config = dict(
    n_layer=16,
    n_kv_head=4,
    vocab_size=36925,
    norm='layernorm',
    positions='rope',
    parallel_block=False,
    init='normal',
    init_std_down=0.0,
    optimizer='soap_variant',
    train_tokens=899200000,
)
Each number is 50 + 10 x the weight over its row's rms, rounded and kept within 0 to 99. Layers, rows and columns count from 0. The size before them is the row's rms in percent of the matrix's.

# layer 7 attention query, 512x768, rms 0.0463, rows 475-511, columns 192-255
100:39 58 41 54 30 57 49 43 66 54 39 51 56 43 54 27 50 34 41 53 53 46 44 63 42 43 52 64 43 51 38 48 45 51 35 58 43 44 24 55 52 49 36 60 46 54 53 49 65 74 56 43 53 35 48 72 58 69 27 42 59 47 70 48
103:32 50 49 59 35 30 60 51 41 44 49 68 52 50 30 59 44 49 53 41 47 51 51 34 40 50 44 49 42 50 57 45 58 51 56 34 60 47 50 54 49 41 47 45 55 60 39 50 46 47 46 44 46 54 59 57 56 60 88 45 44 49 45 63
103:65 59 48 39 46 56 40 39 48 51 59 55 41 45 54 52 47 52 41 39 42 58 45 32 30 29 46 50 48 30 53 34 45 56 63 44 47 41 38 51 44 54 47 50 46 56 43 60 46 71 55 54 42 71 46 44 66 67 41 44 37 48 63 45
104:67 47 45 58 32 55 47 56 53 51 42 53 56 58 58 41 53 52 59 46 48 48 34 57 39 59 49 61 43 62 56 57 63 39 55 59 43 70 64 46 44 55 45 53 39 34 64 33 46 38 61 46 53 56 53 61 48 48 61 44 73 57 50 54
102:45 33 52 20 58 38 37 46 33 51 59 52 53 37 60 50 45 31 59 55 60 60 46 44 37 50 48 56 50 43 53 49 41 60 50 49 59 43 44 57 65 41 38 44 49 63 49 37 53 66 38 34 57 43 41 55 48 70 45 37 53 57 65 46
111:62 42 45 54 75 46 37 59 57 58 35 37 69 59 44 45 44 38 50 58 63 54 55 57 69 64 58 59 44 51 75 48 63 45 32 58 64 72 38 48 54 51 37 40 52 49 71 31 51 37 59 52 48 35 45 46 49 59 57 45 72 59 52 46
108:46 54 63 51 43 58 65 63 52 36 45 43 49 39 44 49 66 46 60 38 37 47 55 52 65 35 60 37 28 50 41 41 43 62 56 50 44 57 42 42 48 56 46 34 71 58 48 43 54 41 47 67 62 50 29 45 44 41 56 40 54 74 49 42
105:49 52 28 48 78 64 47 33 42 65 42 46 50 44 56 61 63 53 46 39 57 45 58 45 30 61 45 47 59 39 52 49 41 47 35 61 62 34 56 55 41 49 58 55 59 53 48 52 50 42 52 50 55 47 44 52 51 42 32 41 45 59 68 55
104:57 49 64 50 41 53 54 57 41 59 30 70 60 43 58 34 54 55 45 51 51 38 51 37 49 54 50 62 48 54 55 34 64 62 38 51 57 49 52 53 42 52 56 52 63 40 51 56 61 52 65 62 60 49 60 54 45 54 49 63 67 48 63 42
104:65 65 57 46 28 68 55 50 51 50 45 43 45 53 47 52 39 20 43 51 50 38 38 38 32 44 61 64 50 45 66 42 41 78 64 56 39 64 48 44 56 41 23 42 61 76 35 66 34 44 59 59 57 42 52 68 60 45 52 60 48 38 44 46
105:71 47 44 48 44 60 43 45 61 38 54 65 55 57 49 43 48 45 59 48 30 52 60 52 59 75 57 60 37 56 68 50 61 45 41 51 49 61 72 47 45 50 21 52 45 56 52 53 61 55 61 57 59 43 52 53 39 65 61 48 51 50 41 48
101:66 52 42 44 39 59 50 41 47 57 44 38 51 57 71 38 43 59 45 76 48 56 48 66 47 57 47 32 56 56 61 56 65 34 43 37 60 52 42 46 59 71 54 61 49 42 66 29 36 55 42 44 47 51 50 48 44 56 57 66 46 58 51 54
102:42 44 65 54 53 56 58 43 56 46 60 51 33 63 53 62 54 56 37 54 66 58 45 52 56 54 50 30 44 57 49 61 50 32 48 51 87 42 44 39 58 54 70 55 45 45 44 52 59 58 60 59 27 59 57 36 54 43 61 52 51 68 49 52
103:44 56 49 52 55 36 41 39 69 72 56 41 64 48 47 46 41 50 42 50 51 38 43 54 52 50 47 58 43 58 38 46 39 70 53 44 50 34 57 47 49 35 29 55 32 48 76 48 52 35 38 56 44 54 60 31 32 51 40 63 47 33 51 46
108:35 65 50 50 53 54 46 43 34 55 39 46 64 55 38 37 66 60 54 57 42 36 47 67 61 61 51 60 37 54 54 48 62 42 64 50 31 54 56 67 42 45 45 33 54 42 63 48 36 50 60 35 60 45 44 60 67 54 35 41 42 49 66 39
110:49 57 40 61 60 55 31 40 47 43 64 54 47 57 42 55 35 47 43 52 57 42 43 49 70 48 47 47 48 49 38 47 56 56 42 57 57 37 28 59 66 54 56 55 47 36 60 41 39 59 56 33 63 46 43 44 42 45 37 32 50 61 62 53
099:49 42 54 49 57 40 30 37 47 30 60 36 49 44 50 52 51 42 61 56 43 38 50 54 57 47 70 45 51 34 54 30 59 57 46 60 67 58 64 46 47 57 33 33 71 47 63 57 57 35 50 43 52 45 55 48 43 45 55 61 71 37 59 39
101:37 41 61 48 64 64 57 66 48 63 57 49 68 69 53 32 46 61 45 57 66 46 49 59 47 54 58 53 58 38 66 44 62 46 52 51 53 50 48 33 33 57 36 56 37 54 43 54 40 62 52 63 46 38 47 47 38 46 46 49 49 39 47 55
105:41 66 41 57 49 43 45 51 59 55 42 37 53 55 70 40 30 47 60 51 56 43 40 35 49 37 63 55 56 42 56 39 51 38 44 55 43 53 72 53 55 51 52 50 42 56 62 40 52 46 54 51 60 61 48 57 68 48 46 60 46 64 53 54
099:63 41 47 71 56 65 43 35 46 63 43 55 54 63 61 56 50 53 46 59 61 55 65 61 51 56 53 49 49 44 60 25 50 43 57 63 49 47 15 62 32 55 53 57 65 67 52 52 49 62 64 63 72 65 57 33 45 47 48 58 42 47 55 45
105:34 56 40 60 45 48 42 46 50 42 53 51 56 55 48 49 36 51 38 38 53 45 50 47 71 46 30 56 54 51 56 56 62 65 45 48 43 51 45 41 51 39 58 54 36 38 53 48 32 46 47 35 48 59 64 47 68 41 49 44 61 71 39 68
106:26 35 51 61 73 52 46 41 49 36 57 54 52 47 60 61 45 46 44 60 48 54 49 57 56 47 33 44 40 52 45 62 43 65 65 43 46 64 46 35 73 49 41 44 64 75 38 59 49 44 36 53 58 47 60 57 63 56 46 56 45 44 62 47
108:56 58 70 29 59 78 48 58 55 47 45 47 37 68 44 66 38 50 48 64 48 64 39 55 46 60 43 42 28 51 37 49 69 43 45 66 61 64 66 48 46 62 48 42 56 49 26 25 25 46 53 48 57 37 48 49 65 39 50 51 54 37 41 53
105:48 50 45 55 37 61 50 49 54 56 63 58 61 44 42 32 61 37 46 50 43 65 43 55 67 41 55 30 36 38 59 55 50 62 59 39 52 49 45 47 34 39 34 49 38 75 68 49 80 48 47 53 52 52 52 49 63 47 62 53 45 50 38 53
118:47 48 46 42 63 54 44 44 57 48 53 41 43 38 45 56 28 65 40 60 61 55 49 45 52 74 54 25 63 53 46 39 51 58 37 37 21 46 59 58 24 45 56 57 52 51 36 59 53 56 62 53 61 46 36 40 54 56 51 37 44 49 55 40
105:60 46 42 53 52 59 56 58 29 57 41 59 43 55 58 50 47 69 50 32 49 47 43 35 53 51 45 39 32 50 61 43 61 47 48 49 55 48 38 44 60 60 62 54 55 43 28 49 71 51 62 43 44 48 66 62 39 41 42 62 56 47 42 51
107:44 51 55 53 49 49 36 53 66 44 55 54 46 60 48 53 35 38 48 62 62 48 55 58 43 56 47 51 56 46 69 38 46 51 56 39 52 54 46 56 42 43 51 48 53 65 49 36 44 38 55 38 61 59 67 50 60 38 51 47 53 55 34 61
110:47 41 47 47 51 58 33 53 47 50 40 38 50 39 57 52 48 56 54 46 40 47 58 44 54 24 50 40 70 49 38 49 60 40 58 43 38 53 52 63 46 41 45 42 59 38 57 63 42 53 69 43 60 54 63 57 22 38 58 55 50 33 50 48
105:50 69 46 49 46 39 69 61 65 53 46 44 60 60 57 55 49 45 49 49 64 46 48 53 47 58 70 62 45 35 56 37 59 55 49 64 60 35 40 42 48 56 62 54 60 46 53 65 42 48 47 45 73 35 48 59 53 40 49 49 54 44 55 41
102:62 58 47 53 39 58 42 55 53 67 63 55 42 49 43 56 60 38 39 49 45 44 55 49 44 47 50 53 42 45 62 69 53 55 49 53 44 46 52 50 42 57 63 53 41 55 59 45 63 81 43 48 62 58 59 35 50 54 52 46 47 54 58 41
102:34 47 59 41 29 48 48 73 40 60 58 39 51 42 57 55 50 44 42 69 42 40 39 63 49 59 60 52 47 41 53 52 58 43 32 64 55 38 58 53 48 36 54 60 34 49 53 68 56 47 54 58 49 65 75 44 37 56 54 51 57 43 59 61
102:64 55 57 58 54 42 53 31 56 53 29 43 48 61 44 41 43 52 51 47 57 58 54 54 42 23 60 49 58 48 56 54 34 62 57 60 47 41 63 24 42 56 51 48 44 49 35 56 45 66 56 64 46 39 59 49 48 41 43 44 60 43 45 48
101:41 53 55 46 45 50 42 51 40 37 55 59 66 42 62 56 63 57 31 35 45 49 55 59 63 39 58 49 59 55 65 65 30 49 57 55 52 55 45 38 72 55 50 43 57 33 45 65 48 41 27 49 61 47 43 38 55 71 60 36 44 52 44 36
103:40 59 52 44 65 72 51 76 48 33 57 58 57 42 40 49 49 49 34 33 53 42 51 62 43 54 48 57 51 51 58 39 61 63 54 43 50 29 65 54 38 63 37 35 63 57 38 51 57 70 47 51 69 46 36 44 56 39 64 42 71 49 52 57
102:44 54 38 55 52 41 54 41 68 56 51 35 53 53 46 64 72 37 53 64 60 53 56 54 37 24 36 43 43 44 52 46 44 69 43 58 67 48 44 25 48 61 56 43 59 58 44 41 39 47 40 60 59 48 33 59 55 45 64 53 49 40 45 49
105:46 48 39 50 52 54 51 56 39 36 63 40 46 57 69 62 65 56 57 36 49 56 48 47 49 47 39 51 54 41 34 60 60 48 51 50 42 66 62 55 61 42 40 47 61 43 39 46 45 54 59 48 51 59 58 66 49 28 68 43 54 53 43 52
104:48 55 31 40 50 27 28 54 44 61 59 49 41 56 49 51 70 51 61 46 62 48 40 57 46 23 47 51 39 51 62 62 56 45 45 64 62 42 45 54 57 57 56 40 34 54 35 43 47 36 54 64 51 59 50 60 33 54 45 59 64 41 59 64